config.yaml
n_layer: 13
d_model: 192
n_head: 2
n_kv_head: 2
head_dim: 64
d_mlp: 768
vocab_size: 16384
activation: "quick_gelu"
norm: "rmsnorm"
norm_place: "pre"
norm_eps: 1e-05
positions: "rope"
rope_base: 10000.0
rope_fraction: 1.0
qk_norm: true
attn_scale: 0.178
bias: "none"
tie_embeddings: true
parallel_block: false
extras: ["capped logits"]
init: "normal"
init_std_qkv: 0.0604
init_std_o: 0.0
init_std_up: 0.0604
init_std_down: 0.0
optimizer: "adamw"
lr: 0.00216
beta1: 0.9
beta2: 0.98
weight_decay: 0.043
lr_head: 0.00842
grad_clip: 1.0
warmup_steps: 494
schedule: "wsd"
decay_fraction: 0.926
decay_shape: "pow"
final_lr_fraction: 0.05
batch_tokens: 32768
seq_len: 256
doc_mask: false
train_tokens: 300500000
steps: 9171
dataset: "wikipedia_en"
Each number is 500 + 50 x the weight over the matrix's rms, rounded and kept within 0 to 999. Layers, rows and columns count from 0. Numbers have three digits each.

# layer 6 attention output, 192x128, rms 0.0702, rows 131-181, columns 0-127
483458491472456503457545488469478509508528516581495528440478520560502486576459538546526523557446457522481480453514506572511471460457464530495464461484497472458514487527522421504517435453555465429493558451447379416511516521535442500532490404488526509479476443472501503572484440516428579399487527400483444457454574430478478531554432547504447571508530474517435497482421546498446546526460
514435536586455477481561526533418480517504508495494474490467518478447511467473513531557466499502471462460603493456507467564554520587467491491467495471476487455453481512483462525424475505483431528563420416466547485408508480513508531510507530420459478477506550465511529571452501354593592595491489617434501529466623405463471572459498499483538492511597548397442405421432519419534518493531
520514489604446519480547500519513562515464590426526520452529547504516484417422556475459442532475496508536549489415508455564482456461519491418558522468587478466506480512498492523504531528542545497460470405486492474528590526507567524486447520485554513514528599439491505510481543459526484493497341535464432425430563560452546604491487469469579568456538511496472453403543437437567515535519
468451505474515499462501572490486541528515563513495520527519554514490524527513513516524522550461471485482517463517454536491502458450468537530423469471510547508542536573531462423483446490521544374555585537438522493394526438497479432512491502503562483473525554411550519589439490551505548506517550485522538476523503447474456489531471534441482519528537418508492484494476513499398503478558
391500484551447531571514435426538469480508431552481506528462462497479523491468482559504536495489480529472504481467522518541459579476511505529401516486440581517498458425369455534554504406506456324479496471498472507480545449521520471459612470504399502410520374589412411501586475668475546461488466540480563572512630439521481504520528435491438417520577552481581550509507548441531546479478
598527399517536372389492603455524501462509561508488389500530588570502541599586537434512520530501591472534461401461550559478406430550521600442514525509512506579504520485503414476456514451379491504502458606498526431455519473532479499553513518541541440511483523518413432486494627559479526588494441577454504620474442554528536410548575527546547459433443451463664529553631513496541513457445
534462527564446460496509407498517506463533498510414532503473504457522532472490470511514516497569467515440480489476570522459496528516461478454484555509471478527488509562459491482527476510523491409573519495503524575419514534486560516527571512484507518561638494506498504516545491532505497449468576472522506507463552560546408425542544509573491454536456506470488544446393421516511482492454
415490479562382598559521393437467479545491590407483493433543429482481484567447492460484541573437582468473460552550492596474522527528484476488516493553473479628519562435439535517480526534487483444389415555420484415481529514510545450417424501502391428422493517476425444525513536522456503490611471473492529399467475490507453546505385501536450549488541541432513448451502525418432508477457
500490443531568574445439547469508503517470538433512466501522558596593584551553499543508558487381619504625512517564525519527449496444469573518513546509485556516502497489555459464564532457431460524371439485458430527576530461490519450541497428491582495551523531572555471403501537518477531451467487488506491524602549481564509482468517498497487473473491400518523509545487504570493458470480
504420572510470490590418449468516563460434535554426565534515478472498548482449498593506461540545491569475520525535487529575547488515462433435484599455491560459470440507489438430520534564496551471523491542481573522433504479421501483558499571429490517452575519493494383465466481494511505353510485510462496525517580496488488567455491578501548503519477439530403535465405550583468545568547
490510544505514512512494444487478542536539559478491455531553551507438483515440500504497560541516501437540480524460569491492467532484526447459574531475510464518456492473472521490473484595468527438528424453494476478592482561505527517466446527536516452524531551439514585474531572422582445486572436415545464425482452464510586529530476454568591495445518471477454491463564515611416507430504
493473515494510568408575512492578638557402517504599477567585521573447456532465641464477527539430506454545477489447562532521548567588495501448495509495605566494473502447474551506396474541526497456670442551537511490541516532486457471527434525396410454537423554485542436478506485418448406530496558461624505507440407468462540570516507555545452496525552589459503473560457500508399472423591
493467511459416577532488543531506544553506514442538457484494454483586438533507519442503582515424400559622499543564530450500512492514524404497566591498547539520548537473542516515535479519578488523537422485503462490495494484428496470475543510447485486575427449491464466449610431503432509395516530455584531567488463484476574442479584441491556535494546444493460538505501503522562567498559
452489587516476586521532426490502452538554459475433507454431460564450473456483490514488492515496442475515521542512372490432574487559523466484576509586441468547475523467488496460478528450548460541583600501521465525512530518441465477520578498480480492460526462559523459511473430452457389546509578488482524514507510462476490512563597544578585483455495488570549553481518474511368505481497
507552472495558384438491541488525443408496460480477463383470511415488520492512481469547445509540502510455495489509413467465443443542510530411490419474454526562486469529507481483512532509473442532512478457535517443492483419364473517480528468497485526358419430567455543509580579512508477473541450443508501528522469567398557463493475492546478509536421502508589480539504481495501480535509
516491490541569433461534470478541481440525540507473537549494402425531448459490484436507495538412431594476548481462483503494463533466491520452478529481520531523438423622469495474520487448518501492607498450543509529440488457458514495527589431592537479566518479447543529517438488472515429428445511528543545578431477486440556510516389460559478487532463419489433506500485501414518510387546
537475448451589496496564582556558468471470439467495504555519490466494518456539530438519507397456473473460541428464478467595547423480417447522492537488533499454498540524529505495476449503583476538413455449488484489510531498530549466493546582377494508526549432603551594467593551498396555624484518570548458525451358453548427543522546513528592430461515520530512509535458472465489546449531
479457567519502501582457471501453528479475451504451496590517571477485495536399495525556492468515462464501519592504437557470575507452400516496504546460460502484428431461459530458572533474513504475497390487557594573474444459523595410471447549578474406486647532504443554577476537491535476537585388571431472599501478555532435481427568491496391532525570535454405549470516453513482526459599
392534489399517475518434523520498474549521480448423496595454517425480491501441487482537536512504420488467480489518448534519580544482483448526492471474483552454433505486471499504486492432451505457473407476570533438403405476511586544532565480451569467471563476604470480420603598495446567486567417547454517547505396534407594478547508515520486446499451448473478573473492488584511531441579
530479455447606476395582574539507495525489478504556525444518546567592384497549539482459556537421471531545490402600473542500549546470494523477449480489565518514576527654602511501427444550559465548361462487466538549547499582531549426584494507547542432542455486579475523587437400478458509528512482557444385414453598438536472451493425557519505544517498463463526506530518469461483519494436
464484437455528496509568504466456484474487464560556538479547563565505535549526494434623560452487575453602407528523514495577466472471506537451469447476480554490475601474461429547523520536516542342514434441324461486434502411508461477572464547516442470481461435472492439470577583584442467458513534505495592567452444552561498448557534483517489504489576472461481541562616522492403467510559
406535510551494483595526465504512587484442508446461626567506440458525489416399521419487520506495480440465460563606468523476491477413444521516503502488550537557498449534513638505485568503555538496496426577449579513459516556520468504494344532393555508486396505460524489433478509502479558540516458434523468406492510493529511526480554429549495582422540516477529417560468445529487534454511
407492478476478482457518513568496525452464524483441460480556464520527560460484521527507419544414487590539530483527442539440530484604528559453446548551536515493550492488467477478536478507494388393522539481486458520396457430505545508587573436482589562501545514474455415447515434583433513557414565510499540612376503416560487563565426547404492532461579509497522462447451422472444425424492
460505567493459529482467481470484547536494611535509409423489504505479521537497528540524524606478536517522495477429485456452517470500488493492452501528543472481570562546464471486467496465526453561500499570553494475457569438506571580430512495449554534449557478548516538503436546420571541534506509422553575578540521469420543496502479591576395405538491419567560393459498592463453492504482
604498383474531465437510540540461497496474449595476531561547580508565505548494578520544435584468480527457579385478555466462444509471499644498502590471542551540481494621583423533458524542482513527527493497405596504443501497459507525551449329415471527582572576473483455482420438470514518442539523493541581408393525543446454506533482450621471378514528518492492512493376484413503450416549
530487442448569460529530518494541533476480503400461596477536478520559514445486565515466514479465456459510467460471426499474524500526544544418490503478554503404492422483479522443485571529503541521537432461503519581494468601510573496476558523471639397437506519488441493502383523435460486461471460565565520569574432530541498539516482583471494439611379540574374551511438559642495431500588
471475476512520528426559593608473546580455614498509504446468499450481549454532624406478498495484500466493486408543424444502507510540460543409464450490658458468661482626513546519484433448551411515453515507563551544426453485563548551455463604436546487466517497489415476443453473608399578492495467479489452509432572471529507483424602467397493453629586509559537442514515556519524455570557
463522481450535489601568485485438509536455494476467608473420504458510501472460457476588438467565511481447511497471447485468515457439506446485514401527526461553566529487518506502586496517559478533559534506486452498475511492471513434460581381445588526544467536443561487442538469489487390460460456435458556471511463349484455500530471455464561520512539484553478491466471528511538442630478
489507531401457538509428554478487445474518428553545520522469498570485499528532405539512490490530495452526514524519493477563512470541506471506535461474441466518457579445520501539537525532556538498538453427502427485410455509521442442494549511521509476504501522553552504502499503453498427488625436426511415577476533446478402414518539480450551556478512509447527439491564521516500454416438
441537601412518585484473514521509517592454427538528478558480498440484382468557564545543589516536485474492519482454523439484553528561506439464563544516495463425522521480461488491485411453488488547368469529505395463567493494521555516514474519584500447422551570550460493459576492512438530601485462485541342447544478444560553489562528589436396450486549577591513451473492411595411492522482
526525504554405599529500494519560546518526539516523430536514432569553566512427506447504488483548494420582411507589542390476467473457469531554565443476535523582551539451509558461548503486541541482451460569554527445534501421460547496528515472495518525470532537504466540505544491565528510545525527412457446496460475503556500425510494499546459462509550456470490475572560451509442441547451
604455497577419470444559526544531461507510545518489531479492508527586510475518525616457403575495525495470459469552580500516531459552489562503501449492539503594500496573532516547448536556424483379447497516610535404592493569502495476475564494505487442596506588503435496542466491524507585493459565436526443519465540541495491445477493504454486446459403447477505608435504533453535567478430
492480528407518544589541413477491533505436547487355623525421489442603484401395455486468441500481448478459461537508434444450541446396532459530475475423485469520512458479515547513524474455565512484568384445516621452488485554528542508601532580442507458513493557459613446407558458545461533543427451430466486523428417459534518576425510582547550464529513604606606444451414490520456409497488
584496494465442509485513598536446406519612434561527449478492451504485444525564402482516501529589468487470451485520587458557509530521523493531595512461399448490497526522552488499432451469349528493344465468467525449528506435552566532529475522475478508562458583482567525588518491468434498483463543569533506583621562542542529490563406514545505374545520436414439585419540427480469573477460
530488381560582444503511506523466552519531552418531376451547505516548556619465472430533453484563547415520524441413416536476448466488518559473561510504472501651487514515523490468530486436514514552547488576387441518551447492499478606545358566587484554497444573493580516475472523489439496591612482494564502495447505511476553425483454511533457491627488507426501516575550537612398537470463
564475380505488478517522567535486359498564447493571476454492460518566522603527424463547466499489515460465473512536448485496390452449396592486552548507467529544574494545503476482546539407543522527496537423519398509427479478578459443451563491549550632556561500443464546502549538562544439509566474530545488530430470574475419431520489387477476421540550487528507554601479533442497536469571
443403497573449551531527488463465470571494564505562511459464462483403492502550502518473567593502530458543403466459557524564527479561487477540433447544510447561523595512480461579433445527491512465475511512477397431525479530489505505529528450589546559569476487501523479433528554526547512527499475532471476512500527425446574474521449514523550491491489544472527535526602592558540517456429
476559440528410439563494391427443397474542460585471423389377431528590575541548351507553433574514538498451516485496478400465510549463462493532517509530401489498526517531468437461576498419594476429559516501541487497464537549454527533531427454495538529497443542437503430496415589494506501590539547631527510577485566452537512429584490500452597432455497507422573481584513546512441575545530
426472551514532514411482516611526622513466553486478514565538645471457490406402592466482480554418467527462533541463486503477521512519501472411410497453581479482510471513565530522516515512470484494584505507579586507474451528471458514421446505527491443434547512503507543474439608481459472451455399590493435509533527627466549524476529539470516507526409431559470536409491537490567498465609
439532533463381587599484396449429453530581534546468596462427411510519528413447391514532514532479509513510526600558447472503548504443512430488509426556521542473534502460460529540546491462450519474463595475503528475390472468475508426609481585514515475483450464525480380549465487514618442472522591466567514451473430447562569588487437546507480530511538553571501506503465483511452525493534
473519494588480512570442468534375471541491468404440438496457435438548545525416480499482512527510522475526550474544444491425537489487543522578444458586488490501533514468482509498524461545566480536485491495510552454545508474531493482538490504477421609434542381469522531558473538435576506571495480497436485562561489551475495591410537499492490504565520515516585508420552463471446557504549
465584567415547547442463588553552565539459547487526512509492490496469424490551543499484500406491520517533536513474490513533525488566474456538542422489555485419553506561496530409454482475517461477474458454508478434561470505473497500497469640448470538431409468552476510438581479519422512464559521487610434512527462455493529535431478554542439523534632597521547455563517472529505521528603
502564505503515459520501485481486430501587479528439499506458468475464480450496509571468573455617499455427490503467543441485493527540495546522459455464504548427437459485488455462538429434465482497463488569430499493433496382554557476589455566483428468499472647469530527624477394524532509545527455574473573519483566546533533549450469533595412417523518571434512533443595552536442439441424
424530460446505571513536505455474506533464527549528565472502487505564486548530504455457471566516468529525537457542475504491527487499514560538522513501554421546510505536463454517516506487538521614479485628526589546482458535463551559562442429531424614488606468598383419490484447421453532432531540490395531468591604446533466403444594544634606477477510437451481498469473522525586454464423
526597554498589491366452607503537537490496436449495447528553516493521487448397591432471554424472435525575467508529518499445480589469602556488509473466504537528444498536552519436468511577465534477462537426454596549513375546393502549504513486433465515401534556492505508504428452524581540484511502413501551509503524519539510512544523470502518528524481469587466453471420471449587501612470
551414499483386534477508540537540449472537480451576452480528442498481511506517468545465477516463458494495484516541521422456501476535447426482485497563459593491535500482396469534463495466448495461427415550435462427462398483612594565563473434535491453472465467512558516523474504474494499519568455512515460401544603458448508549582476485602508517590496559441491544443466470399555530454574
573541463496562423465518556526472466509567461456566415542507503530541509534590522530486562437449513485469507425486541475489458512562489532474533575469493551541497533501561505528460465467461468550476489466582575527530527479523556525587520567476512567383580555511470510511460543489563494422528520374502580500525518536505543472515463523594414479465461463515536445540533526478456484464437
493520496485441530539465430574588436422526425501523453490501399439531490604479473562494551522467509539461485518578549495476496555535439563487528549495482629556419445458435456503531482447509463484508496549488390444568497453495472381526551545509561485552479355546446495486515560570477445524581591461551417447450498506527446519525472494503537421479501460470505531582606485469469471492449
479521477515560473505472523497551495437569450526502513515527504545580546567546489497479433439472472463539583489479376486549552479509443574507502535508472541564534564446534463406551569509479476530566370520451482536546441606577516496510488490542566514447489517517469531437539542458557555540488584543524475600475403501469496502446507538465537569447505536468543462571452524631500488475512
440504491412440540619514462435520366512537464497518604500516424499523447459501459496513503502445485508422516528505478472469497532475501503503519467611481548401503505424368512487525568513531442498541571525586544496537481608457506497436579434548575449541544502502519537469528459505478610508491516459504430491482437494500557469471512527462536574450491518605468466459430474495489589482523
528448503417515562481448499488509514532473501555498534549489519495526494499581506464563566513445519533546489495575513521433503519435503490449537388528527484480553514536510473559480418432501475474601556470540495550414526486503478539527506525451518456498630465461589460512496381506531559405563582399540496519511500454576561432462623463477419415606612507504510508571476479553526501493501